Weights of a small transformer language model: 6 heads of 96, skips across layers.
Each number is 500 + 40 x the weight over its row's rms, rounded and kept within 0 to 999. Layers, rows and columns count from 0. Numbers have three digits each. The size before them is the row's rms in percent of the matrix's.

# layer 2 attention query, 576x576, rms 0.0412, rows 525-574, columns 256-319
092:597524516463465552579528484451489511499490491568499506486458481469548402505519481485464475544508420532536488528562509496559519493488474449544443519451538523507418494478516546483504491510478463
102:524455500558519586457477466476453490555482498510516469543468479555571482494507482470473478528546493597525457478506587483504517507513501494486531559510530555456464478502521472557500486470460516
096:432497497506512497486418469483520463501476504456510437480543463521498456525448532540564515589469477538462465470515460495473570477513509441456529517543514471523511518458447539424488502527474509
102:392492468517486477574515483543516468539565544514523592517536457470431615470464525513513514504496506485438525511470457510446479501503533439475523548461470483482469514490520420467530615541540541
086:454454487496528474548622521500457512466510462493466521571418556445493544446581507489468499497472478410485430536539540538456450450452535450490467457497459498476487520479523504512435532573514495
122:461579453514457459488443496456482509544458561476503462446553455469497528521467444532525495472439499561467511499494555508510552542537442539649512462565542398464554555511425524479552520492502533
114:531505531534505562533568489501543493540505495483503579519494569481449507426482568470494485563481528480553477451522418474519515512530577533438472503463470533553455482515578500614479452538470473
097:523457486481501429477410468466526539502506505509497567442547472485541439491502507549447535460498495578500491418472488439565523541496481485572449490516503454434501574481508500534583536530478505
094:429534526493496527478533438516477513505468517460484464461515528487523536545479538503480548392516511506464445461475442434494531532562522466518625559540497457475567515502471472498490542556494513
083:454463495510478505542492497529465615485457524507518497456475487472470558553570468477491478456473483518530502483525491503487523504553508549567520549581546492483493531508449462449508533500501438
103:480540512448557512491538517488471512491481448467492555494464492458476500526492542522475462500564529598496467473519382517460457524534563561465611557458482601453490442600494453502481424515528445
105:535422507403500497500495549487562470478514517491451461517429539542581486510453613537474532488557423555473483544478461511486447546446536414431455519487477528522483484549524518501504486408462588
128:459583481543461457519496480510508524506483484475477479419550496451454472520458402476488478465459494441523475494573465495488524527509477509596481440499501397442467561514467477452514510566543507
099:486457483484513469540539473504527519508550470533498521443560459451432484537476448462457487413475516493467521515534431515502548503501453533522491538532467454473476561455538475472493524539434441
098:487471537507530463433513569442491469495492456433497474440527561518525473544521412562485438456502491515496458555509434454485567509499488547527499455501512449434491517449452487475485507528514473
095:448497483481509520509564521452477536480501466494540548499496483476428419545520532501487505437536443461440507468527492524477519514583571472509502503460528509467451487526511470508429431570545585
106:516441532551455436521546503546475507478507456478535500548443519468475584457536525524487473494513493414473513543489460567439429435452579526416429513438476510509486425540528410483474496504508493
095:513464406507474514426495461543487534523486529418484474482498508495484433525546441469513477471474510449479495485452589485537531504407484459521529487530515429489540541489569487535465496511462575
100:440523524507494478512540477573523504450556495477566522544520446470457471523513453483566488551498543482482566545526529535470449481554470511483499443520482521546479474504493508430457477451563563
107:510517564502521576498501476497524414481531519498462525532556502575510532492505555537557551556521452467462537468491491484407470443506552472414498495450479543534510490531503546554477504512426566
099:543362524461457454473485493547490442503534520519559528542462467549408498465559476540563483484542455422531548505419466486475418488483512470405451548460500554564499523497540508490485424494503508
093:502444520551415506559519477511495505474513493561531558536410478498518489478486504481486468512533464446522553400455533490541446447511529502443457488456559527515496440507497495513492399491525509
091:463572548494459459593556505500479420530541472543485535528568477483587522499439555531438574519497472581416493470498512471514427498451544432468461483469493503502527503507527517478542562541536537
097:457496469551490569605558582542529476471453545503475566492470576493464563475501557505450476484491482514440513503479535524517518536523537498511443501520534499451466507490529446511547556471514509
115:575477508493472569525526511541494483504455470531549575546464559482499499504518531511553420576505463426501521487467543524559458458502521513398461499459514552563445424440554506530463451422513477
156:575400496508548542501507493505491529488503454533539549578424519454526517480511515448523476527493538454534489475473549513529477527492526520454490526488500581571434413474586487569476475449491494
124:515518487514515524470494470484493598466462466572489430534458482441514481530531540489471488476516504566492462528442512536530402568475485497492505530461486504500492508531497424594556479453441483
110:556432557504471549491483486599499501443571453507533539528446486424472452520558481547515487514522524485471494533457541476532464461475553478454466567479483574522453476473557417495416447489452467
150:530422525516527511536531446540538523487570454508526578567515521463472513473497567476573483570492488409491481470489500538525477436515527487379456511438472543565465482457577517524452462482474511
160:557438530495514556507529469566458521484508433552530532561426539442479477466515532496509487489510543449512484480488488504505487503505548502398486526467478602549430446476590496536454456450524433
094:541527477509501476501561508435478442493451502464493489529524544507534448460494532474488444533514451496476455515579506500529521464427511421498470424514531540534528507453521661506444414543483487
089:490493451513513475460467515465500525511504561457540509482518518525489495508554510449541541523467453422493477465419560503538500477479425469550462492516597449476535561470521484543527553530451532
097:468517545461475500542495554460530498547488537526534503502495509490472449503486563518416523494511466544509456505503555475566494562511468537567460560540566551557455537515522440498567521517523488
084:503524510587507470523532511522496428510569487456478513540513403483486519525521556453502481592534490498472493527540490534457436463485564502386440495424472533527496475585520525483449473495519533
085:535522485417525511516454452464494576453527524514501499475511483458526536573515439484529506471501496520465518501475500512501505506519462508577540517596572430488569560453493562477581522486431493
115:437527462485503540425476428530495528505513534480544437544499402477508563573511476501536497551501518491473532548416572552503461469502455511495576543482518470486514483512458477499600493468489558
115:480535542476498468471486496481529519476497544507457430456547490476514479471475511541526578465507495554492481532500446510510481520569483497557517494543454421484538563528434442509544568540495454
090:572446486507521494512488449530555490571480480507565514502485517482465481529549492516564492549503560459516543555421560520596546463476454520492485501494483516478473447458527590494544477439489533
205:575429540518486520540514447525531519500498406518559545566481528446466456430502539515506464487558554459452475499480510526519481482521567533431486553448485573539434445500585500562458448487521494
095:505546506487517459514560520513456530556488455459436424520454493454615457497530527525411567493493494570474468531500506463559419544472433453517569503482478520484530443494493536488533469525543494
098:528443507499471559548475483585584469506506501572545489528504509472438536479493528499541474539505534410562526491507547511547532488550540532465443515452428549518385500533559497521453512524502472
091:445522527505468476583526510562498462418548515537559498577473486539532584538460576530449520476493522454494503439462510500521494509516507504438449545480487501542531440514473436473456496527524457
100:505501550465501491577552518526512495477523466559455493523522536398509458508543526567412474457508486568516508514545469468519427582513501486492506515464477558495410529529528464493481453489531422
107:560454549466519438466401460461511510498483442477532495469562434542526433480461485529482545456463536521503518519479444435503523497542508531563515488510514513518515490491498532475462485502527450
127:475533428497460525502508510542503464453518567548476553466524538498474455440503437545481490491504499461469482493518469516570505555528493511522496435528457467476504593512473503492507573530512478
093:466447553524499439451488458511476543420513486509491471523489462521469549494529474491538490527466573487497494566480515533422440475524511589461522489479506492472528464537456463454493515528511430
131:439508461491455469471489503429511487543485523460523455481485468499531516554514501571485535454497432544519498522494521511465516495481476450552534541522481412421533540529445474465527555529478558
103:515496537529502427540538530480531482518542474528520564506492459478470504520536497566512434501498452478501531517477494512566442493536538466471423483445482491507492494535461517466469438482550493
101:513505503471502538516496498519536527515477555533459458499436484518562505546450568523492636505526510586508449436450548487581476594456519456557508526518507491461532498476494522562614495469484531
093:489516512467460479498508519472539469519543515465456486523466460551576568460422548518453553540473486591469525503484464535495450511525540447464459495537454508481524505573481540487520494479494575
# layer 2 attention key, 576x576, rms 0.039, rows 525-574, columns 256-319
070:511482513497466450510477540540560545519500484512513504496470521450446467533514497459551475431480529489457522495559539553514514467392446480550433562514489450456561539491495544454499530546507495
146:444501435578466489502586507523438555586461480592521516544411437515446539477515552490524525536476543535482509504478518566481555436510554492485488556417545579444457479596525451486489508513488493
104:495532450503480513472481492434425498528504471452513500487528477452486487472421531606500506541535502475490478436520462458501490476512488525542591533542498454468510529506469516476477510620512536
099:502654505508554497559478487447454437389443457454516515511487513515427457510491448478531483521503620501518506486426496498483476509518447455549523496474503486527556475495545543452479503525550491
103:432441432490473504571542519477542505497520460518510503495473536602487482528554490453500476476498549516499524512541502489512515501479497471598432501477547492517498493515518462537501549495492460
079:498525586464561541415517451517407470512538538474510503516565504492517483510477514515507516553548554497536516498487490513476453562557532392405547473523484548554497467510488474473482527498480484
111:498515521500446504466503450522511544502466453537477524529462508529411434508509521440484463493499524521497550521519504506503575544457538469479464450485464531538449499519480536510543543459513443
117:516541601510524508422468449483573511521485516494467460546472488412512580575473578527504471575545467455503471504496497519525453529446549493480543519501462537458468522472473465492516518522491494
090:472539529456518571423500533512512415474512574475447443545511501507519537504480502528462528597501546502519497516489460452486454555548583469458524352521463517514508531463429502458509501517505470
098:525499553413586516442548423520560503433545517406448483494582584482535493486501515500493554586542529465469506563477473501462449511562514535500503394562480535485497533410481448489493525500511465
101:487486507497474472489504471544487558551443457453519505574541528507456507482508484429495446474560432511471468520466503529454481505466529497459521429466469502504527472497498542493485542423477503
109:502502536547463428538438513463547491488492464503534494497472474555476556551499523428513538485439558495484495495451522560456522391445486509490565566461531458421511471535506514478549523499533552
123:536464511429493536463480493504459475477566593486477512471534570414496481514504424482428492510565433425477554538546471420508465533548515486498476447571473519543519528458454492505519443531480474
109:542509597483528536495469481468520449527458561452497488507471494473506478539470558555467499535533436397478569572529508458527394510528509496504501513518492508508471505484520494565507468507511480
116:495471543372526514450529467486521526532481559426500545440519561521526459512465431450460630581511480461527478580510455464477474516528519498510566394581449523522473546420445492504525505583497469
104:587441528422475534495501475462437511508528494506499492502509552468516498517549456486504532513499553508466530544497428451534438477491552420534540476540465652523518491482495493469443457527545421
084:501512507543485474546497510449519561512433464475528460473460477439491530538500510467503426476541398508491469533507510489531494514475423552579517549504526420539552521508502486543509553525512570
105:472422528514492501540502531463457429472516511513513465552422442583574515499546514536469544526446445498519628537498473477522434577550519428439498426541532585518517454495487515554491467459500499
097:606421479485538537588451503405442417509450505475522514453546512533537489511556454597485464434553472471406499428522527498516458498552465459476507558525491487496501474523541506529507501490527489
111:486527465521477444532514531465495532517537481543557522520443529578485445470491579481568550490504519583499470495491502545514549435476529547504408526461578508488504494607497497490470535448566511
112:515500570534435499565506489398524548513434434578491518530458434485520494485486573534507480506435514483457498541453521524521515463438510510491525568436544523448465476589513493551524512428551534
129:530528524593486472536523513523483536506530461584488460528456445465560551528500535488508441449436562519458498461497532538529551496473516436472420576427522537508490422542527439462522499465518513
109:436597451626511467513508521520529492501453536495488435446491489480473456505479481508485469445448530471532504486535547580498491519449455468508517571451567472495520484563489572456497533516489556
098:482560490557503443546486484517549494533494511523530413494500455506488564552468515378512532508488573536453497553486508541436536489479478463559481505425498475467515470502504446450551533512540500
118:448498482560483495538568513542524533571460448584454533533493491492500515489538543567515513446483527480448510540465560524560474455451503531487431580432529438484454485560545459525523523453480495
120:494526496594479465571493516445536524543447452569489519494484452507524575535500559518525470447484494550447473467540536550489528433415540514543438591416558500441527486507517445484512538475515498
108:472495504579500528444421506466443537596439461443530506561478435481511568520468479445500421460407507469484500465465566566481531509443468500450525513432506452438544476536529496462520459464554541
102:532511503534445496560440492477523542488504412534575491516501471419549489496430501520526455479464484518465481479498547611493528442500487491502526492464492506474514451548551472526509525466528569
088:560474500476494519597402548482556467518449416491512499476495476440445511487517506570462456481591481462470470509510566478586483493476433564549462563533527444562462515514528449587531545487482496
080:545472513552516487566494519429548490527473537485572449516451523487487543491514552531537404440525417489450449453499559531474523488504445567552421539446515501456500540479546437495558499466536554
087:509475483566435512573474556496515452454546461577479530488489413444484502514504479502521500409490508445491540504489488509531524493395537542501546560525495449416465471528477491507521533501563513
089:479558553486576555528434441429537461497515508476480505454503451454468572533487516528546515495489590481506495586486533516552422530561540486551514467545490472546506517445513539516489450523498469
097:415521450500481535501536445469520544520514502448455470472443445404445466491486441492478521549515584496481460540568556576534527513541567498537522547430474482481529479519511525502475490488448544
088:504520434529472467584518570411492542502464484450519535479491423482456434489549528537490452406443474552507542492495565533511557424488481542531472616454558444502517468605535509489499515468521554
094:520511590433532543440514453552525417482503547418480517556567566526519481510497517504478578543532540462518501533454504497483419494579528515452516411548450563559508472474490473509456481451517466
107:570448502452523558533455518470477477493520481399556482489532524527525544461524459570550414461456500507524540415490525455514515567550475472515525542524486501542575489526530512506507472538475506
109:534471534435519544428428462515508495406552534411496484516536536464481491457466423489478487536546524526535501530537481512519501567549467519483533419605435486510513557478494518526475459481534484
134:455513502487519537521557524545515477466502456542435521509505443537509509496533490581493589523504556484507555572475480480516421480545572495492468482523478523545439515534492508528473515507458455
112:518492479568488468541520471495494610550440480552528467483458442470502534525502549472503425491508460568484435443511539552466526446462487509499476553417464565462506504486545455496498427473512602
098:452472432514522468458499596590452500484511545443495481431508534533472512500537379486508518405472546523580484482538453525488505553505557508516516436510527488526556528481486565438475497527483483
104:517553437545459454529538461413520509495429485452489488489456501513519470487494585537520430518488472525456456458537567514511488463450417526560433565398526486420530510544519487512518507464527516
115:459518442579456499553534501482550543484493455519511501490478471516554514508467483515499471477445549493503466495522499552527571501499494524493433526433537439573535478524495530451513535512499560
097:517505497514443503527564507476574558491520459485492443498504538474476488519474456466536465530451534487488451565511490518461454484409535484552469503411494435412527507526528541480563560496467501
098:494441561478493489451456383481472515437505463465532533538479490478525465493514458564510475546508515489516540446513454499554503509489560506441566477532426524475482540428460505501474540559519522
103:511513515499473623481508514527526514565555553549471508500494483471505466459498485563477458587497495475449497472524531477428491561504503433508480503470498489495474546584472495527519530478521541
109:509495519480525441502540516455492557490443481488511463494510528584592445500457509501521452472503388601518441435498506471514517508508424480499439515456525466501507480508542497497485497481530533
109:499511511458539481503458492527508472464454523442561464494499546538459509546466464481529547526514506520569504489449502481502458532570474476547552449571501542519549498464484522494510465603486480
103:592498586449496524537481539502580470407525514493499478548586481445570524513498475537495468456483505510440475489524553444536494482429396397480471540502456499491468436543525481499571499518483531
105:500551489556512467454521520595467509492480512519543410529464481538541569535444506438509522500474571504539487455491447625475529490465503438462486470459519528502528487528479487445515460552502559
106:478552559581470408520470515559536451422483497525490466495508525559491501543457553462484478488474547512519499415527544577480539498397472463455497565463557463517527450523521505449471523541520581